Weights of a small GPT-style language model, trained from scratch on English Wikipedia.
Architecture: RMSNorm before each block, learned positions, no biases in attention or MLP.
Training: 907M tokens, 3085 steps.
Each number is 128 + 24 x the weight over its row's rms, rounded and kept within 0 to 255. Layers, rows and columns count from 0. The size above them is the row's rms in percent of the matrix's.

# layer 5 MLP down (transposed), 1152x576, rms 0.0986, rows 412-442, columns 544-575
size [ 92 103 109  99  95 103  98 102  97 115 105  99  97 105 102  80  94  96  82 104  98  93 105  97  95 108 108 100  99  98 104]
[[132 110 101 180 178 114 159 104 126 133 124 119 138 100 118  95 112  95 146 104 120 134  99 144 213 116 135 110 128 135 156 116]
 [149  85 118 141 135 177 139 117 109 124 121 145 103 138 176 114 112 122 146 168 138 121 114 138 146 137 165 139 115 158 107 126]
 [118  81 103 137 176 122 143 133 153 143 113  96 117 128 161 124 112  93  85 132 106 144 111  95 168 162 137  98 135 143 144  85]
 [ 76 127  98 168 150 138 111 102 159 109 128 119 114  88 151 134 157  85 133 142 115  98 120 130 107 185 104 142 113 120 131 152]
 [128 141 126 136 141 122 128 106 124  92 147 173 117 147 100  98 131 133 104 142 128 151 112 198 150 127 161 111 134 110  97  89]
 [135  95  90 139 147 147 118 133 119 127 126 133  83 138 128 159 155 129 105 158 129 137 149  96 162 134 167 120 105 118 143 117]
 [143 143 145 116 141 162 140  79 154 140 139  84 112 147 147 123 130 137 140 112  83 153 133 123 149 136  84 130 141  95 147 114]
 [154 154 138 116 140 130 125 109 117 131  77 131 111 120 103 133 165 109 131 124 137 135  46 137 117 143 102 150 131 143 179 104]
 [152  89 119 144 113 101 130 151 122 146 124 114 139 126 139 153 112 127 146 131 158 152 213  88 125 122 134  99 152 132 153 171]
 [111 117  98 162 118 158 116 115 123 129 105 142 139  99 141 119 132 124  99 176 124 146 129 145 103  98 177 128 148 116 141 128]
 [103 129 156 112 107 126 109 121 137  90 114 112 134 130 115 119  99 125 118 143 154  77 122 136 129 162 148  96 103 137 113 117]
 [140 125  85 121 124 141 126 110 149 128 164 113 123 102 102 118 150 202 143  83 139 102 144 144 142 109 106 100  88 136 102 127]
 [146 106 149 139  85 165 118 149 128 141 148 116 110 138 121 136 140 134 158 111 128 126 161 116 145 135  91 133 150 168 100 122]
 [128 155 133 128 159  79  93 130 128 105 136 150 144 108 127 119 118 102 127 142  99 143 119  74 177 129 146 155 172 104 162 143]
 [147 112 106 145 152 128 152  90 104  89 100 114 132 122 162 132 168 148 127 144 134 103 123 164 169 137 191  98  92  96 130 130]
 [151 150 120 128 125 120 114  94 128 175 130 145 125  93  90 133 162 106 105 108 130 140 121 113 132 132  82 154 115  77 112  89]
 [151 137 129 139 133 105 136 168 129 133 134 108 113 148 155 129  79 115  99 143 139 129 158 135 179  85 124 124 104 158 166 119]
 [128 135 134 100  86 124 127 143 118 165 150 183 119 103  82 140 102 136 138 130 133 126 119 108 152 138 131 147 180 112 180 148]
 [120 151 137 123 137  94 138 150 123 183  95 136 106 163 113 138  77 113  61 149 153 136 110 141 120 153 129 146  86 192 133 149]
 [133 129 156  95 126 141 143 142 140 115 133 146 117  96 127 126 125  94 106 123 129 157 156 158 115 146 110 121 124 130 123 163]
 [111 151 140 112 150 125 189 162 147 149 129 137 141 139 104 156 157 121 133 123 118 127 117 176 127 114 172 155  95 133 115  98]
 [142 136 140 108 136  71 129 118  95 147  78 130 143 142 160 100  96 142 146 117 102 136 133 100 137 109 145 114 150 137 115 161]
 [140  99 124 130 119 114 105 117 123  90 123 134 116 106  96 146 113 144 138 140 124 125 130 137 144 135 171  78 135 152 169 136]
 [128 174 124 134 164 153 162 144 135 119 124 121 169 107 154 123 152 125 177 155 117 113 111 127 121 123 208 147 143 122 122 157]
 [122 141 135 126  86 134 127 124 165 170 131 138 173 126 117 119 134 129 165 109 126 142 153  56 124 143 104 161 118 146 116 124]
 [ 97 149 122 165 177 121 127 102 130  94 101  92 145 138 115  95 140 134 135 179 115  97 111 158 104 102 127 136 154 137 116 158]
 [144 129 119 145 120 122 155 126 130 144 108 125 130 157 123 169 144 119 145 149 101 158 128 140 130 136 111  92 129 126  97  97]
 [138 119 121 158 165 134 103 128 145 115  92 112  98 121 140 108 160  93 164 155 138  93  85  93 126 145 141  74 112 108 131 154]
 [ 98 138 138 150 112 104 111 161 129 154 141 162  96 145 127 151 121 139 128  90 146 136  96  91 104 124 108 150 111 146 114 114]
 [145 111  97 198 149 114 109 123 113 124 124 117 105  92 125 116 130 117 151 123 158 117 151 177 117 133 145 147 104 141  84 167]
 [151 125 108 128 126 128 105 142 134 148 112 137  96 133 116 161 122 101 132 142 157  85 149 170 144 117 134 116 117 120 105  77]]
# layer 5 MLP gate, 1152x576, rms 0.0967, rows 413-443, columns 544-575
size [104 102  92 109  98 105 103  95 105 100  99 100 117 104  98  97  90  91 102 103  86 105 108  91 109 100  97 100  96 103 103]
[[123 167 172 117 164 111 120 105 125 128 139 161 127 144 130 126 147 100  81 110 132 145 127 100 134 121 125 120 131 126 187 216]
 [190 106 104 105 117 113 141 134 172 126 123 112  95  95 140 133 132 148 170 157 140  92  94 150 135 144 134 123 104 115 170 158]
 [147 139 172 115 132 116 151 138 141  86 132  82 118 120 110 163 101 130 124 133 171 157 108 135  92 156 130 128 112 152  94 163]
 [123 104  99 104 173 140 131 141  77 130 140 115 164 117 133  97 125 135 141 135 145 157 160 138 135  87 133 114 123 122 137 151]
 [129 150 159 116 137 132  92 177  91 125 112 138 132 155 115 161 158 145 122  82 132 113 136 137 132 142 137  89  87 184 157 142]
 [154 129 180 152 149 114 104 131 103 129 137 119 137 150  79 133 187 134 145 126  91 120 105 128 130 148 121 136 110 142  92 145]
 [186  96 167  96 105 114  87  60 145 160 139 130 201 116  83 117 122 111 142 138  99 131 111 116 198  96 104 127 100 152  82 120]
 [104 120 154 128 111 127 130 109 138 122  90 116 116 127 125 113 162 154 150 138 128  70 108 112 147 119 106 140  80 130 140 110]
 [103 191 162 146 180 128 144 154 133 155 105 122 133 104 105 145 133 158 109 120 111 100 159 146 127 124 140 134 137 131 117 153]
 [103 141 116 112 145 118 129 118  95 131 150 145 169 121 122 146 127 174 137 102 142 155 166 121 146  95 114 143 134 100 109 125]
 [152 147 135 101 120 132 135 118 129 132 107  88 123  97 126 115 128 138 112 125  58 108 136 157 125 136 135 119 121 115 125 142]
 [ 93 140 104 119 137 125 150  94 113 152  80 144 105 131 143 119 134 166 107 117 133 129 119 112  92  94  79 101 131 142 149 141]
 [145 145 107 178 169 121 164 124 123 142 134 118 150 120 128 146 114 146 149 128 135 185 195 149 126 121 132 135 121 116 121 104]
 [145 143 139 171 101  88  93 182 121 135 150 120 132 151 109 149  93 130 129 132 136 130 136 129 121  93 119 133 133 150 100 145]
 [136 108 120 120 164 134 121 106 185 151 138 113 164 107 101 142 120 119  77 102 105 138  74 125 164 163  91 103  72  65 153  94]
 [127 147 125 134 110  93 121 166 138 120 129 143 124 104 149 128 159 166 157  94 102 129 131 132 140 128 115 153 101  86 130 134]
 [111 154 153 128 183 156  78 119 161 104 155 121 115 204 128  97 101 150 144 174 135 149 108  76 165 128  85 140 130 112 130 103]
 [152 148 174 116 113 124 124 119 131 136 178 142 116 155 148 126 147 132 148 131 121 118 101 166 157 132 128 145 116 123 157 166]
 [150 138 107 135 128 125 133 141  82  99 109  88 168 129  88 146 100 121  98 102 140  95 132 137 132 126 131 129  82 161 165  86]
 [106 148 102 140 105  97 143 164 143 109 140 139 154 131 142 129 100 146 140 124 104 132 113 119 124 102 116 136 143 102 116 147]
 [162 126 163 119 183 143 127 136 113 171 152 144 120 106 124 155 154  94  87 138 125 106 134 168 132 120 145 123 116 138 128 113]
 [108 151 141 171 101 119 114 157 116 110 139 105 100 123 154  88 139 143 111 110 100  90 137 126  81 105 148 152 114 140 153 116]
 [132 151 157  87 134 155 128 139 112 137 138 112 139  90 106 145 147 114 124 148 103  98  85 122 119 148 145 155 122 109 116 173]
 [152 146 128 119 119 158 153 142 121 117 153 148 129 120 111 113 124 133 120  89 147 135 158 156 180 126  98 139 129 192 116 141]
 [138 100 162 167 125 139 143 140 114 105  99  91 125 109 101 128 149 113 126  79 139 148 127 111 125 136 151 120 133 182 109 143]
 [136 141 104 150 106 106 113 189 152 190 100 135 113 141 149 125 141 124 110  94 111  91 124 155 116  89 126 143 112 143 155 176]
 [147 155 193 107 146  99  75 135 111 122 153 107 127 114 112 116 105 166  70  74  85 124 103 154 144 116 123  99 116  91  90 140]
 [ 84 127 141 132 177  86 146 102 131  81 118 116 150 141 114 124 134 113 160 144 118 126 105 131 173 134 142 161 106 116 162 144]
 [152 101 113  95 147 143 112 129 158  96 104 111 141  76 132 157 132 125  89 134 121 136 137 149 139 156 163 132 117 157 118 142]
 [146 113 137 124 115 130 143 159 124 132 154 138 123 114 172 146 105  81 113 119 121 144 130 136 131 116 118 196 143 117 134 120]
 [101 128  95 103 124 118 129 169 130 156 113 125 123  78 136  98  98 124 127  90 138 145 141 179 151 130  86 100 111 127 141 118]]
# layer 5 MLP up, 1152x576, rms 0.104, rows 413-443, columns 544-575
size [102 102  88 114 100 101  94 103 103 102  91 102 124 104  93  94  94  94 100 108  96 101 101  92 102  96 102  94  97 103  98]
[[131 172 132 117 125 118 156 178 111 145 126 135 140 135 118 122 118 127 106 145 141 163 109 164 118 107 142 173 154 106 170  90]
 [127 126 125 170 191 135 145 107 125 107  90 112 134 148 141  86 135 123 114 119 116 124 177 186 133 100  91 119 128 155 158  97]
 [124 119 183 102 167 132  88 152 116 141 123 145 114 136 126 109 110 159 120 140 121 159 137 139 115 127 115  93  90 152 109 138]
 [119 125 134 102 137 134  92 158 135 114 132 107 145 162 146  94 149 114 106 130  94 105 125 180 119 100 137 116 109 126 178 129]
 [150 115 116 126 122  93 155 114 162 133 147  83 139  99 184 105  77  99  92 140 138 154 118 157  97 133 154 169  89  96 134 129]
 [123 112 163 125 138 119  91 118 164 132 146 102 149 155 163 133 131  81 130 129 102 134 155 125 105 116 101 120 159 140 128 159]
 [118  59 134 117 145 162 136 171 124 122 140 127 117 123 158 119  78 138  86 162 180 123 168 133 172 123 110 109  86 112 141 164]
 [128 153 141 126 117  91 187 138 139 184 132 148 118 152 166 110  84 127 156 119 157 163 152 119 149 127 152 145 167 104 157 124]
 [ 92 149 131 127 137 133  76 123 126 114 123 115 103 132 107 142 117 132 123 172 152 121 158 109 143 115 116 128 127 142 117 121]
 [101  93 147 136  77 153 119 159 152 100 114 163 119 166 105  89 166 134 121  90 156 110 142  97 127 140 138 118 135 140 119 102]
 [121 127 167 125 137 117 122 144 140  83 124 139 166 124 146 116 117  86 119 148  97 131 136 113 145 117 125  91 140 155 167 113]
 [118 145 174 177 115 132 137 132  97 112 110 143 158 149  97 120 121 123 160 107 105  95 112 146 112 145 119 121  58 105 134 123]
 [146  60 147 116 114 130 100 141 133 152 132 109 132 133 131  96 184 128 183 147 142 127 165 151 134  87 137 122 127 124 103 128]
 [115 161 170 128 110  98 128 123 114 147 114 121 103 127  88  93 102 151 110  95 132  89 132  87 109 128 117 142 147 125 104 145]
 [139 202 154 165 106 107 139 146 142 146 119  84 130 172 139 146  79 109 144 150 115 125 149 154 134 127 141 139 147 105 131 180]
 [112 153 155 108 150 153 114  96 129 164 127 129 129  93 100 165 114 125  98 102 167 132 135  89 114  95 128 108 155 130 127 109]
 [128 144 168 121 125 122  91  88 139  92 145 175 143 136 196 102 174 149 109 131 163 137  83 107 120 106 116 152  82 140 123 124]
 [154 140 163 113 115 157 132 122 135 159 151 127  96 132 137 114 102 114 138 137 149 128 104 126 136 114 115 168 171 125 124 148]
 [ 75  90 114 129 129 139 126 106 142 123 145 117 143 107 113 129 106 145 153 117 121 133 103 130 122 107 111 118 156 106 120 162]
 [ 93 138 150  98 110 140 100 133 115 126 131 134 102 161 129 138 131 127 117 192 170 139  83  70  93 119  75 160 134 140 161 132]
 [117  94 104 110 175 129 137 116 122 135 145  99 120 121 142 138 161 118 147 145 112 118 122 136 124 129 199 126  88 110  89 118]
 [130 114 159 143 136 167 147 108  61  90 152 160 112 114 150  81 200  88 140 145 131 122 118 132 133 117 121 157 142 121  88  98]
 [151 153 125 126 119 103 171 123 118 111  90  98 114 200 144 148  92 105 118  92 175 155 125 125 101 137 127 120 117 156 113 110]
 [128 116 144 140 163 133 143 141 130 116 147 132 116 164 143 183 138  44 105 116 112 138 138 126 137 138 112 122 139 140 128 134]
 [129 157 131  78 111 118 113 159 126 111 107 112 175 113 158 158 133 122 158  91 163 115 121 160 133  81 128 113 116 145 162 137]
 [148 154 112 133 103  87 134 149  74 139 107 133 125 122 155 167 133 121 136 143 118 120 130 159 111 157 165 108 144 125 139 157]
 [153 145 102 155 139 161  97 122 128 147 123 123 120  93 146 132 142 106 154  98 156  86 127 137 152 116 127 148 127 117 135 147]
 [135 145 108 110 135 179 139 170 134 135 116 135 102 157 127 113 131  95 136 149 143 196 131 128 103 153 108 113  81 160 140 111]
 [150 152 101 108 115 108  97 108 164 120 109 106 144 146 107 136 104 160 134 106 109 135 125 116 144 123 120 125 195 135 110 114]
 [124 135 164 153 118 114  87 115 125  93 142 160  74 113 140  86  97  88  93 167 138 123 119 105 131 118 109 141 118 166 152  74]
 [142 209 141  86 129 138 135 167 116 101 130 175  75 156 113 151 146 162  92 106  69 126 169 158  95 101 150  93 142 136 114 128]]